config.yaml
n_kv_head: 4
d_mlp: 384
vocab_size: 2263
norm: "layernorm"
bias: "qkv"
lr: 0.00194
lr_head: 0.00911
final_lr_fraction: 0.0
train_tokens: 124100000
steps: 7575
dataset: "wikipedia_en"
Each number is 128 + 24 x the weight over its row's rms, rounded and kept within 0 to 255. Layers, rows and columns count from 0. The size above them is the row's rms in percent of the matrix's.

# layer 5 attention query, 128x128, rms 0.1, rows 20-31, columns 0-63
size [102 102 114 101 117 106 106  92 116 101  98  86]
[[130 104 140 135 134 150 121 105 121 116 139 134 178 149  92 159 145 144 118 126 143 168 133 131 122 147 130 161 179  95  84 105 122 108 111 123  89 157 141 130 126 143 161 110 120 128 132 132  88 143 142 147 157 168 115 135 118 128 146 159 137 109 107  76]
 [182 153 115 164 102 148  97 165 169  83 108 112 128 130 112 129 104  83 120 145 129  98 157 101 147 133  80 126  95 128 108 156 146 115 101 147 162 131  87 141 110 114 130 103 120 129  82  77 131 109 143 108 125 117 177 115 169 138 167 116 113 134 102 134]
 [143 133 136  75 135  95 145 116 101 159 108 165 109 164  99 142 156 127 122 124 138 121  97 135 134 146 125 156 123 109 104 102 143 145 103 117 124 153 108 152 119 110 131 139 160 117 190 189 156 100 105  91  75 122  92 139 122 134 121 127 156  60 128 142]
 [158 103 145 157 128 126 151 119 153  85 119 143 107 114 146 110 105  96 118 124 170 135 111 119 129  98 112 129 106 172 125 154 119 101 142  95 113 137  78 138 135 101 159 117 135 106 113 124 123 122 132 157 166 109 104  66 116 104 125 118 118 144  92 124]
 [114 115 162 159 176 121 127 129 100 111 101 117 125 170 113 139 131 113 102 129 123 180 164 111 136 122 114 153 131 133 153 131 155 152 153 106 124  98 153 104 112 144  74 103 129 142 128  99 117 132  72 121  63  86 155 130  97 118 152 112 151 157 125 111]
 [133 120 159 133 157 129 117 116 104 132 134 154 151 138 132 179 124 151 148 146 149 157 132 127 152 110 100 113 184 119 193  81 113 161 103  88 131 104 133 159 114 116 115 129 120 161 157 126 143 112 118 112  80  93 100 157 111 129 119 130 139  84 137 144]
 [ 94 110  94  94 147 137 123 104 155 128 140 160 128  96  91 142 106 127 143 144 133 127 138 106 117 150 168 102 121 108 150 147 171 128 153 131 184 126 155  97 133 102  90 145 126 140 137 114 113  93 140 112  90  98 137 171 130 137 127 151 130 129 140 156]
 [118 119 135 114 129 133 118 116 107 148 143 159 124 170 118 152 137 155  96 125 168 113 102 120 110 108 114 141 158 130 163 116 173 154 146 138 104  96 130 102 117 150 131 156 100 138 137 106 130 121 103 179  67  75 100 164 167 130 127 108 120  82 102 157]
 [131  99 114  94 116 108 117 147 142 113 116 108 143 106 126 120  81 102 111 143  86 126 162 142 150 151 139 120  96 148 104 123 151  69 140 130 126 136 153 122 117 134 145 149 124  81 110  87 107 133 128 106 162 148 167 119 148 143 119 120 170 184 104 100]
 [120 104 145 127 180 128 130 140 135 133 156 127 154 120 124 134  88 171 131 130  99 208 167 151 122 121 113 131 111  83 144  98 137 153 147 128 156  70 161 152  93 141 134 154 144 146 122  85 104 143 109 127 109 141 132 168 145  96 140 113 168 125 131 157]
 [140  87 157 135 124 122 140 128 121 146 133  72 122 133 132 122 134 152 130  90 122 123 136 117 141 124 142 131 144 120 125  97  96 150 159 126 144 117 145 151 144 133 142 149 124 144 125 132 100 173 156 138 140 129  98 150 105  67 106 140 126  82 133 141]
 [134 124 125  82 128 111 156  76 127 181 171 160 139 125  82 113 129 169 136  94  94 181 143 146 119 103 164 128 118 115 108 100 139 128 113 132 141  98 140 134 150 115 108 154 161 117 129 146 139 157 112 121 131 135 107 164 123 118  94 148 133  93 127 168]]
# layer 5 attention key, 128x128, rms 0.0997, rows 20-31, columns 0-63
size [101  94 111  99 108 103 100  94 109  98  99  89]
[[113 113  97 134  93 153 144 107 145 120 120 129 175 141 120 123 113 151 114 132 123 106 121  91 147 130 131 117 160 161 135 179 147 123 133 161  88 149 115  93 165 105 136 130 102 107 137 107 147 129 115 143 132 107 107  93 109 117 112 138 118 112 136 114]
 [163  79 122 166 189  94 105 129 104 130  99 131 115 123 143 119 130 122 121  94  96 148 153 136 121 157 137 153 126  89 135 141  94 141 174 101 127 127 145 128 106 117 119 146 123 181 134 139  64 126 109 106 121 161 127  63 142 100 104  89 160 166 145 105]
 [166 114  97 114 179  97 101 142 145 118 129 166  67 135 147 133 149 120 144  92  98 125 107 142 108 144 123 106 126 140 162  85 151 104  96 116 167 117 173 126 122 163 125 132 177 107 119 124 118  91 127 110 110 118 145 110 128 119 140 127 116 124 144 136]
 [118 132 133 131 138 136 105 148 110 104 108  98 119 183 127 158 132 126 106  94 122 178 139 127  87 145 118 149 109 130 130  99  91 133 148 126  94 136 128 160 136 137 127 142 174 124 136 134  81 111 128  91  89 170 110  90 136 112 153  87 168 112 120 116]
 [121 134 123 107 137 107 148 137 114 140 128 116 173 103 104 110 131 104 110 153 132 124 154  97 122 137 110 119 149 167 159 167 129 162  82 118 110 157 125 137 106 191 157 137  64 110 193 109 152 151  91 112 125  88 150 172 128 142 108 146 170 144 130 142]
 [131 116 121 108 147  66 111 114 119 126 107 138  90 144 153 153 150 108 143 114 165 159 114 157 146 104 139 139 140 107 147  92 127 105 109  95 163 115 160 137 125 147 138 147 189 158 132 159 149 142 129 144 105 134 130 108 115 133 132 103 112 140 164 146]
 [159 130 135 138 149  84 124  90 113 132 176 158 102 142 117 155  88 147 119 188 133 149  90 172 155 157 133 137 137 108 121  88 153 150 110 142 154 119 156 161 103 146  72 159 147 110 146 133 151  97 131 137  98 120 146 157 143 141 104  97  93  97 150 126]
 [171 142 125 115 112  91 129 126 107 103 104 149 109 144 164 150  93 134 131  88 179 121  92 140 148 138 112 105 119 127 162  92 120 101 101  94 114 125 186 152 128 115 142 150 189 148 129 156 128 147 133 124  99 119 124  86 123 153 153 121 176 126 157 118]
 [147 148 130 173 135 145 174 147 133 131 129 114 164 118 104 116 156 106 107 171 125  99 159  99 132 119 118 124 134 122  96 165 163 163 139 175 135 135 101  87 141 121 121 109  66 112 121 130 141 139 129 136 144 113 151 153 125 133 140 129 132 116  78 127]
 [125 138 138 120 119 137 156 112 134 151 110 157 166 117 102  99 145 129 161 155 125 142 139 121 137 118 116 143 128 146 112 137 130 177 126 139 138 126  99  73 154 149 126 130  83 123 155 144 141 150 122 149 133  91 126 191 106 141 135 116 118 106 133 167]
 [121 166 164 156  75 155 106 129 153 139  80 112 145 149 119 123 129 124 152 129 135 162 134 113 120 119 114 122 148 127 156 106 118 131 102 129 148 102 115 116 148 141 160 101 121 134 116 119 150  97 137 118 152 115 130 104 117 145 196 100 100 151 153 132]
 [109 132 111  92 102 157 139 130 157 160 146 160 135  89 117  98 137 143 160 181 133 122 104 120 109 146 136 137 140 162 144 133 118 165 100 144 135 116  82  89 140 159 107 137 112 124 139 141 162 111 147 162 135 114 108 183 122 136 151 136  84  95 154 164]]
# layer 5 attention value, 128x128, rms 0.0814, rows 0-12, columns 0-63
size [113 113  98 113 112 111 109 104 117  95 104 105 110]
[[114 131 110 128 175  96 132 107 120 145 135 147 106 115 117 120 154 122 132  96 131 140 115 164 144 110  90  78 156 107 124 130  79  86 139  81 173  97 122 166 165 133 145 106 184 141 131 111 169 104  86 133 138 162 174  89 131 135 126 115 140 136 142 120]
 [116 132 119 141 112 120 127 114 131 154 129 165 144 135  87 138 116 135 146  98 141 158 193 157 164 132 145  62 102 143 101 115 130 118 157 144 137 127 127 109  68 112 127  98 137 107 135 140 121 103  86 177 155 124 161 161 193  93 110 148 127 144 149 126]
 [117  94 111 145  74 130 112 154 146 116 118 151 154 110 116 152 112 125 138 108 124 134 144 167 105 154 140 141 173 154 131 101 106 108 142 106  96 138 127 177 152 163  99 134 141 143 123 112 124 100 131 117 124 120 125 120 104 176 111  98 159 135 148  81]
 [129 121 116 118 161 101 125 126  73 115 169 149  88 131 158 104  82 142  79  86 133 134 109 106 123 131 153 150 175 116 129 138 150 126 126  77 136 139 131 166 152 107 187 150 142 136 167 113 159 131 103 135 107 159 145 127 107 107  96 103 169 124 109 117]
 [122 130 133 155  87 126 116 155 135 108 150 108 147  98 121 118 137 133  87 128 131 147 111 125 108 181  88 109 172 115 114 117  86 113 148 111 125 166 115  78 149 144 123 115 121 128 115 153 136 121 136  96 124 134 104 136  63 168 117 106 142 146 166 163]
 [105  93 111 132 135 160 152 145  82 132 155 128 121 127 104 134 162 127  80 135 133 159 181 125 105 116 103 145 179 115 121 106 110 124 119 130 142 144 140 142  86 147 130 147 116 129 136  94 128  83 137  80 137 155 154 125 130 117 121 105 144 111 115 120]
 [ 88 132 127 131 139 172  92 131  95 112 102 127 108  96  67 134 124 160 121 139 127 150 161 165 105 153 102 145 142 122  97 138  84 138 143 155 127 139 134 121  92 163 111 153 146  87 123 130  81 104 119 162 148 126 145 152 142 140 164 135 102 101 129 126]
 [154 151 140 111  72 119 101 167 121 116 111 131 126 172 108 140 106 131 100 130 123 110 125 106 120 150 180 134 105 132  89 113 140 125 184 162 124 169 124 129  94 123 149 159 158 117 124 142 142 145 143 128 123 142 108 135  61 137 115 131 139 152 138 125]
 [134 118 170 137 123 132 132 131 128 163 161  68 113 143 145 131 141 106 118 101 124 138  88  99 130  89 160 129  98 145 149 122 140 134 125 138 165 151 135 146  93  78 152 136 127  83 137 155 111 142 137 105 138 158 137 118 109 130 101 141 130 158 159 157]
 [148 122 155 109 113 175 150 120  94 120 147 124 129 139 112 108 137 132 122 148 144  96 144 131 137 105  81 125 117 152 103 141 133 145 120 131 117 139 151 121 121 152 128 117 117 133 138  83 113 132 107 198 119  74 122 168 161 106 137 160 161 133 132  84]
 [148 126 120 127 184 129 145 135 169  89  47 101 101 120 147 144 129 125 170 125 108 108  96 141  97 146 112 132 130 143 158 118 127 137 118 127 109 102 124 141 122 139  59 109 106 173 182  92 145 128 143  95 139 125 102 142 134 130 119 143 124 117 127  96]
 [119  79  92 158 180  99 137 122 161 132 135 160 111 129 129 124 138 103 127 109 125 138 149 121 153 116 155 114 111  99 115 142 139 136 134 133  86 157 122 110 102 151 139 135 143 100 145 130 146 161 118 185 122 127 127 140 147  72 133 132 164 146 101 113]
 [113 112 145 155 109 133 116 125 150 136 121  79 158 120  93 108 188 131 122 139 129 112 145 142 139 126 127 105 156 137 153 160 121 149  81 108  84 153 132 125 118 135 100 159  92 113  95 116 165 174 158 137 125 126  97 142 123 149 155 105  90 110 117 107]]
# layer 5 attention output (transposed), 128x128, rms 0.0749, rows 0-11, columns 0-63
size [113 111  99 112 110 112 109 104 117 100 103 110]
[[136 141 157 160 115 134 159 117 115 139 111  96 148 130 146 116 135 114 119 152  52  84 134 123 133 114  97 133 103 109 139 132 125 187 146 159 119 106 123 138 140 150 130 127  57 173 125 128 146 136 160 124 133  98 154 173 130 112 127 128 152 170 118 127]
 [108 123 151 150 105 125 138 104 112 104 113  62 103 132 138 142 141 141 128 131 181 128 115  97 113 122 150 145  94 160 127 130 123 169  96  96 116 144 136 113 140 134 140 127 167 136 128  97 170 168 132  82  88 134 141  91  88 126 151 138 138 182  87  81]
 [150 156 114 137 174 143 142 137  95 173 135  73 114  96  94 126 118 109 108  93  99 118 137 106 123 118 113 108 130  98 118 124 130 105 145 137 138 123 167 129 162 130 153 157 116 167 128 104 119 130 148 128 110  81 136 165 142 129 141 135 138 107 147 165]
 [ 91 142 121 159 103 149 124 119 119 129 117 112 158 137 132 107 109 116 160 129  79 112 126 110 128 121 116 109 139  98 129 147 124 146 191 123 123 101 113 143 114 140  94 150  62 158 154 158 169 112 125 131 159 141 115 161 143 103 118 137 139 118 129 165]
 [134 168 149 121 175 135 109 100 129 137 113 184 111 110 145 134 136 117 147 135  52 143 140 149 147 116 108 158 136 115 106 124 134 139 112 169 100 142 126 113 114 128 178 150  75 148 144 139 116 127 118 142 155 137 112 150 172 121 117 123 141 135 131 154]
 [111 135 133 141 112 113 123 148 165 127 122  97 135 165 159 120 129 118 125 100 113  90  95 137 110 101 127 115 136 105 143 159 121 104 102 125 112 153 121 179 152 135 150 100  73 156  96 128 161 126 157 114 135 130 106 147 122 102 124 157 119 121 134 146]
 [103 140 129 127 148 129 141  87 156 115 148 114 119 110 122 101 125 144 157 119 151 117 136 137 145 116 192  97 133 103 122 136 146 111  46 117 174 167 109  80 167 115 128 106  93 142 124  72 182 166 149 115 118  98 136 127 147  99 147 127 151 123 145 116]
 [117 101  95 142 148 123  99 133  87 113 106 107 118 104 116 130 118 133 162 156  95 167 164 129 118 138 127 154 142  98  68 175 131 127  77 116 134 154  87 125 145  96 113 172 102 129 186 104 166 146  91 151 115 116 134 119 141 137  93 138 150 122 162 102]
 [ 98 110 120 116 144 100 111 146 145 141 100 183 137 169 166 147 107 121 110 145  93  97 124 102 113 134 125 153 178 143 103 113 130 165 132  95  83 168 113 160 128 138  93 131 121 110 164 152 125  58 161 103 102  93  91 155 120 153 117 124 142 128 114 104]
 [129 132 146  87 107 130 110 140 124 113 136 138  87 106 135 126 109 167 145 120 160 132 128 129 134 143 184 147 126 136 135  87 171  87 141 109 130 143 122  89 125 127 115 158 183 109 112 127 148 133 128 119 141 142 143  69 114 131 118 117 102 140 109 149]
 [128 151 119 152 155 157 113 145 117 134 150 116  93 129 102 140 123 109  98 126 111 165 112 178  76  88 103 133 105 125 110 128 147 125 119 127 139 157 141 161 130 117 119 122 157 148 121 136  91 140 141 140 143 135 106  74 134 163 133 141 129 122 149 141]
 [106 143 148 118  93 147 123 104 146  98 154  80 126 147 133 132 103 113 101 102 191 104 106 102  89  94  86 124 103 123 111 125 139 105 162  97 138 146 139 138 112  91 121 150 151 128 129 132 140 119 137  96 123 149 148 108 106 145 131 134 138 182 127 106]]